Part of a small language model's weights.
Training: a variant of SOAP for these matrices, 441M tokens.
Each number is 128 + 32 x the weight over its row's rms, rounded and kept within 0 to 255. Layers, rows and columns count from 0. Numbers have three digits each. The size before them is the row's rms in percent of the matrix's.

# up: layer 6 MLP up, 704x256, rms 0.136, rows 433-463, columns 0-63
# down: layer 6 MLP down (transposed), 704x256, rms 0.122, rows 433-463, columns 0-63
# gate: layer 6 MLP gate, 704x256, rms 0.139, rows 434-464, columns 0-63
up433 101:161114141134143146090143145073152145116166145093145103135116097138117103157155077142160131089145125126104123117110144122147097088106166110161207139081132060112177139147177116149087173136143125
down433 105:133145200130052135180118094162155204116124135093175118097118170135104125157107148136066141136099028128095083145062081127061116087142124133155134138164099131147090147160121072082122152121125145
gate434 090:123122129140133131186113108130086111114095080172130135152141115159136105156139186121153149116054094106155161179138077142141114112171116147076151142144157167138123098139149121096080136144150124
up434 092:192125045063130074141129098113110064142090172096097179171075098132112107116116154129132060175173169083151157130131094145095087153024114153185107163163087078100170056114132111139152162144098142
down434 097:114151146092155079136179082095095180159090098138126114163142117130093038133105167142155089126145160128163134140086082152153124133082122127098165118124171199181188111139157138142115078126130117
gate435 103:137190169130112121132186110166119081182127130170133124205109133136109111147234106119153131192122082137180105099119131130154222156107104152171122135114101146157163179189064087070125099164100122
up435 097:126140154170109103108135121107089192070091137099150104165160103064142147111046088113152115133128112149127165112137126168151100084148151102122105102146153154111112048078107126139121099055141127
down435 097:134164151149117151158157142167132119164160172074152159134098145190101073106216150111073125099105117149145111132143153118094124140135105100167134145107087125109171120195088089177042119160077156
gate436 090:131054139116111148094130119131086145120087191075124056153188094134120111142105115187112116132106117110119126138176128115087100158139080118099153162183089137083148158127092207146138179126115114
up436 094:078140106118128167137133126126085130132098098124154120098129200130202122128142148146196148181094112135135164125139212138166077086109155154103101087141116144193075101137186065089132126109166041
down436 095:161155082120110125046100142145112159133088190124174090104200091156145102091149083150171126138100132040123155096125105149099166129123087131151130160055146165057110119090107129128152109089114113
gate437 095:124137089072098085116127171128115139123131121135187115134133089133143172194166135125140164114134101166071168087128151103199120132123134105099171121053118118139152123157099142159088139102122101
up437 096:100120115059091111092124144135107127149125113143133115160162083159159148141130125160082145123188089136096113072100119043138184140157175117131141140046161176139123116109096137119153136081121095
down437 095:045123090153131103127145095079130118168080136092111077137087120121096147130126087114013095143160122154075073166104089074120107110120121138111144106096092113145125102139149086161083165106123116
gate438 129:152141076118124157108086147105083168090119096176224168107071176128113073142108137125122168165080142153169054064104124095093125110160183145145095126085117101099185134159129164146127139152181125
up438 137:134110183140124088162155161137193095115119159105050049145151120133167143090101124127147081125157128098135116141171159120125100137107097090150147175135109122167124107076148088076131122084140140
down438 108:092097135128156122119085106115183139201164154135114122165142141097096155138240114081148058099136116100099138118178154117123161162149166186146142146100124180150133092079114145094178147109101129
gate439 102:128142164118079194098118131143164208100184161172135149117172128108099140158152139160165158162159156125102095133019152149146118163124104150069151160080048142155182126116131068096099087046112070
up439 102:143132080168116111114102117117135126133142190100086134133158105136099213183194112040111129126069121102121195098156123136111104111110092092071154119126185163026135126062096078190162098146162127
down439 096:126144154077163099139161122100143085094104135089155179178108134112194125104174141141068091141102145175110177082141131125142085155100079124147123151179143086125097153122153119057138119115138102
gate440 097:138118114182155115164138137139099126115120155165121123114153157184121125144083162081127142123112160102055107161125132134090145187160050098113149174114141134180117121162088145072096143087128156
up440 098:135122187111120113123147144062085132118114168138092129111156166175104160212121174119106156128157192086166112103144121068137129141116072127084100150074137156154072139126116121121140091118099130
down440 101:053123138173069158151149075190163159130152133163066176106151082141133112164112101112161116120117111139107134195153206144103093111183118114138172166054134135154146126104174133190170147124113170
gate441 100:021078104098084100149145106111191133095135107147105101097071175173036122149167175124135172133209116106111136101122095170089118158139113134231130132152146103160137153157093129103139142169071149
up441 096:190195097112153160079128107135118121131193145147112103174137124094171154149183113137135072112051125103122147137086122076100102094096115140128121129137076135132106117115164123121101075108174120
down441 101:112125116103147112151173133141140142197137124111111091129115056109131152127140173123081120066153110160088095124109105113109137116112111123163184179099114143088205122135166117124098101134153133
gate442 109:148091133102113128132151152120146202128162162141209123152194101120118109148137098140110113164163086120122122129121123123139127141143123133154148157115150112139157107105146169124148170173082118
up442 104:162106149105138152105104087132169152114120138196115130103158151151122087079092125151167129145165127127083116167134126162180159133112103105127100124183130119150169184127114081139068112172108151
down442 103:116111113065132108085159137094103118144112166132145078118173179104154171156114104147099176150140141124106144091167187117165096189126087146162165151141094184124055122137148201079080163095138104
gate443 100:135176105077098114136137121118173091096141132071171114133113128140104111113095152118121120119099131202151130136143074135121139171153129116109149158154121088146149128080105148146136120091099151
up443 091:144111193130119181113152099139129076180107163108167155132116097116151164043121128081142099137101126159159195101146153128161119172099103105104148210148091127149124110093173143125138061157116120
down443 098:088149166131174149143104162101118159151109159192076116106097072119159162123092157074138140185145112102072135130136119129139121125087149098103083135183200135130100150150129153095162135101117135
gate444 105:157124147117140091128187093086149127074157106135176196156103171143096149098172065101098109145173126133129140156105085099133202162137110063120136141141144152109079140105086111078096141147177138
up444 102:120138135103164113161121122128092124159097123057094131167112119125112104123202094134152131107131119146104096169148125110123138097148147132093058109061142142161092102104061168169202126139115104
down444 094:168124122190090135176141118130123131138136100114106190118140138122145094108194108113108113123159152097151152155111139125139083125098144105123077099131103158126133115101155125083123120074123143
gate445 089:139139152158074132153169153161138121119104094123093127175096115136126095109159157109128118139084112086077128183112108151180103146110107161108152170086160170170134099120138129127101203150149127
up445 086:102135172154174118116113121167070052106126119125091146125077151142163145154146158094144200151112145077098118134131155142133160084115205154133136100138113123166109131125154094101108099100175072
down445 099:153128079107111191090042074112082159137112123161105098098086153110146086072125098187165153137127108130162102118100147106118136082099180102198150109093072132087118097175130148099126086140144101
gate446 094:117117136107095127125131159113089093148098127123117146048139159147064109165126136157169173163128170173121121119121219157126138102129162156142104108104096087099176179164155081111140105141160094
up446 100:072178122172131118136112099192110125127165141136124090151154151116149142125173115104110090102122082131123148143144065118156077095129151067041154147106186128101081092114116102153109187131097117
down446 098:096096137179134117150126101160123160082114098105149121138125135135071117113160094118134106097181124155159113065131132083126100185118072125073167079062187114125080141152115109130111151179147086
gate447 094:170143130152101147165090110078123082108122127134084086080185070102092086074166131180074144133154128137158181085128151150043087124083144095112158123109121161166162133106124156146171096138175107
up447 098:135085158150145146054068146126168132167132090105102107118138071117137117101104050141140141145167124168158122124167142123133114090135111102113121164141090103107181133135142126114173100107144067
down447 099:167151130097091198132116155097155121114127119076107168120152107118124074088138141090110174074130109131156136105173100144059170131115082115111097152131152122103082114151129159152120118119140101
gate448 092:098120118093143113149111168187114122116197113166114072080138130142198099126149105112165106144116107116128140105171132107147082068094076136101090158121173119138142103076097144173068149174154104
up448 093:195116111102137156138136110150141185112112159092143128143112139158091180139102115065203129101123127165152123163123195144136159195165080138173114123124130132164180083123124126096117135085145120
down448 099:146135116126151143098106145118179147109076190154193119109144100114132193153114127115155068066154117174085161145119088158159165138173159135123087119099157181119114151097140097124127057132129137
gate449 109:168165101133127162189130117115155091137197150145142158163110090117137121157072144118127181141116191116131114089127085113101102124083078059123090187123125082113137179159106096135102148125106074
up449 104:081121116193103135110078146196167186144197153129088161134127103126148095112105090065130170145140129155108120142098080147136150087129178126155050095107133160164135111152102166098109087135069110
down449 100:075111131094107165080100125145175093194139104056104003176077152151113127199162141088109212106127117113088171137167076158132129134079115143100111098108142120159152149096131130124089155159111102
gate450 094:132156158146110186133115184128128180108094104126150113141125096155130126102143177112156076124126130065155110061071091126120161140082121168151128151037105093096092129129195157162085170099199115
up450 097:122111025118128110121131187149121102081091116113105095132201155101175120163162223154104132119163094140115101146171164131199111164126167121132077109153148132132102165137108164122128140188183143
down450 099:140120099081150082079068127125101100136085165135146146136168147097115142084129091137104118112127142177083149139169144131156121118094122082119164083085099109135133150093081140127133102112196152
gate451 102:115082163098088146118125147107124128123147072132136077124128151183156143146123103169148149177108107075085159124084119091147127140138088078082198143137137181054131138129096118182142129152080130
up451 101:137090174124115161123099176131147084149158108152092100102146149159154139100106073173135146101154109104099136104082153130148105158107153072151153098094131154119144138120133056134162143117091087
down451 095:082129169089072161076066171148135098065132150117160054125157123153123141114140094136110097169153152102062124168113135115093083127109137056166164083150129137147157113135082169128160096137087126
gate452 099:136192118138133158095096130123216144095100130127178143101107183162124146148158152129145083083083177154101146121159164099064128104117129153099154164127154134191155098152119186113048141129214164
up452 101:112119143149092124108126119093115155113113152121151124115097105116060094138151159122175143176144079073092110128147091164194108136070040162118103116143080163097171193117140143084159170196116151
down452 100:050122098158173151135126114137120142132150089145120151142071035082114155069145140119090136147153078135119138104117192096134205044153135155138068140049095139169195163190118156087098143168083197
gate453 096:181148208133142120100105125167149155156122093212070164148135061135184123175142148142121139076090096136156157149094136114144075160162124132113126124068148122159120138132115118114189088108170097
up453 096:096159086054141143154195108132130107131144149146127113076080198131153115072134110131221149179147158164085110074151135117128136158119112113183199156133071178168108147148124108112116102095104147
down453 104:151152102118165133108184186110114106091140100118097082099115137199210119076096152170136103135122098169100125114146106183112182167122101142115097133085063143176123155124121108154086093107123103
gate454 103:132096138143189109106122093084152077144118149133119095161152190129149148140200107172141070111094098143087136161059055145115106146120084134114138146122056123171176073138099131104090091129146155
up454 098:132101128112142159158117157166155131147187172131140141087118154125104158092181157144133192152127116107109079144093122178140117143129178140143160158109148150126116153163126112183148119117122100
down454 100:087140167135098146144143105130111123135088131177143112063118113141133131118135102100073186110134122103123128142125132147123090164106180137114138186099136087094221148155067086202113176123092161
gate455 097:127116118127092160121123153051133123078092114131106232132108146092140085165097097127160062136124181153158157173145208144150113158164138142096101105071111126138182158094140101141136146047118091
up455 101:103134095169095126107091109104149122148137135125027155093196150119102137097108179119102088180096132110138131119134135119116057129129133099106132141080140083147137129145127088117165122126107062
down455 098:131104117069197076137127125099114121093069107106147167169147102110124136183135142135096083098127116190144137099144167150094172137133165134115096168160139151150094128093166130162088139051139164
gate456 132:147087100162167108091137181095123141181184123141159133149169194141135125170219154139107151123133129096142162150141160140094129158183084177187160065144067120138142175132140099125147122177109168
up456 128:155120083119130168140081079079183115172110126151141151226140165130120125098123155125148173107130144088167119162186167053088167174161126139099114137183102111112093075183136192135122151091088137
down456 099:134147084112097118117173087137133182095119145137167120160096089136113178048075177067141173114107109130114147168178157110105179130134117112125169143080110136109093136084118133113139133122173160
gate457 098:152131085140101102122136153124153137100108089085137144107169097160180100085156087110084134166143132117099099132102159100146135141200151118115132104097134134140120086135082115141132083159109069
up457 092:127103061066109129112092165158119083166084111147143148106179222128124104112125148127110146140063159068131153124130098136170145163152141154146113129120124172147109213136119141186091099188119155
down457 096:086109124097116157134133121089132095129106190110133162123103210098146115148014105125036139128136134073142173136125110126121113174095117180102133156198102132175097182117111126114140179117148135
gate458 098:087121148133122108138148125192138147089096078145112033116136154070172099127098142121146116134130193089127146129129173176100130159181098218143087113128125153101135161122144154177148051168174107
up458 098:133219092133106134122104181107183167144186122119090150137143110145120157060138142149148160122139072127175185084128143144128105102121169133050177142153120129104157115119132177101111067129146082
down458 104:101176067107110121049087133096155085226108155084189172112141082130099146118128093132106069127122135196179140143111114052140090156103120105096134167119158144147118100164159121166113101155136125
gate459 101:187059098115065123119118171137160088102173119140107143113124159106150097115189087126102168105121097140105105149116141164175137102094148136098131184138165082116102097113081179119133175089133165
up459 099:129077153124077097091152138110105188111115057144136131132139109116179093157159095161149129113154113153106145139117120177129184130132182113079120105106130151096080147085135141133165145137075126
down459 104:073106194148030093081107149158149139058100155134134125099131113169095115149121107106142117128105168148111095131143157175103157156106116133139171173084099143151166094140181164153143148118119136
gate460 106:113167160133086145140109121124176127167142076107155120101140114142149181172114155149128097125137141131149097158129172110081122134122163119156132081077171149185163090126158072158106111111158133
up460 104:098105147161179131124164149201118104189150140094139112141117176115127149105087116166127061095185114123120083139193151123194133163139127123132145191135134164132099106083095144109142149096108131
down460 105:063116116123119131098162095085133149150129104091145154144144093077205131114067103117075064103137106206142104132131151151166146173124143153179135118082116156124111126167153089096158158133142205
gate461 109:129145166199073160091093106169160097215146102060143135120143123144126122108114114130079175121148220156082078120097142132154125103137154119097093049133094167144155052101097073128163130096101168
up461 104:088139074109153041215111148089144114106138158091138089164118193130126178107117112102188122053162125126084094124132116093123131106107081106074134116097111173134095143141154115148142174121139094
down461 103:116126184132134119111171084135139079120163081030125166190114117131109185171223155067120147158129152176157059081162133089132114086138075110143114079082104134132127138125173145098130121111143186
gate462 094:117146161062208104159136142138158129077123123120160189165125206112157119165145067190151157150112164137131121102131152111119041127077155125161122070134191086213083172152132148127123156088159110
up462 093:106153115173136196177108128050072158183153138125158106116111057140087142134119139060098112155117126141157163100078123151058129150194158144120092195098122062068166178090112159135121125161092168
down462 097:145162095123170134168139140197163141120152111094135144073149213110116105116119098157118108136141104158152110156137124141195122044077176105144205072208116104112104073146107121140119102184188142
gate463 097:169099162124084134170177156100119094116132082111123075130158107113113179173114107184140113100061113162160120116179101212068105112178118050183048116173189119122136135078114144158158114140146097
up463 099:166142086149091154132103143107140122119122124152107156123110102096095191139059085188171139132103178159165087145092131189119134175102120094188135064137132145134209144128127086123209198142115148
down463 105:140127152120122136121136128136107130156152130102127058085130175106169114178074155136128169130170135111128185102113111110117149120139124169116069042119107115155178127096130074163117148106139152
gate464 096:154151150150102165096118231101114126163132090157141106093131093074157093129147138136096114196158151131152095105056148106103162125155122124146153042089124130158130113186144169124194148166098099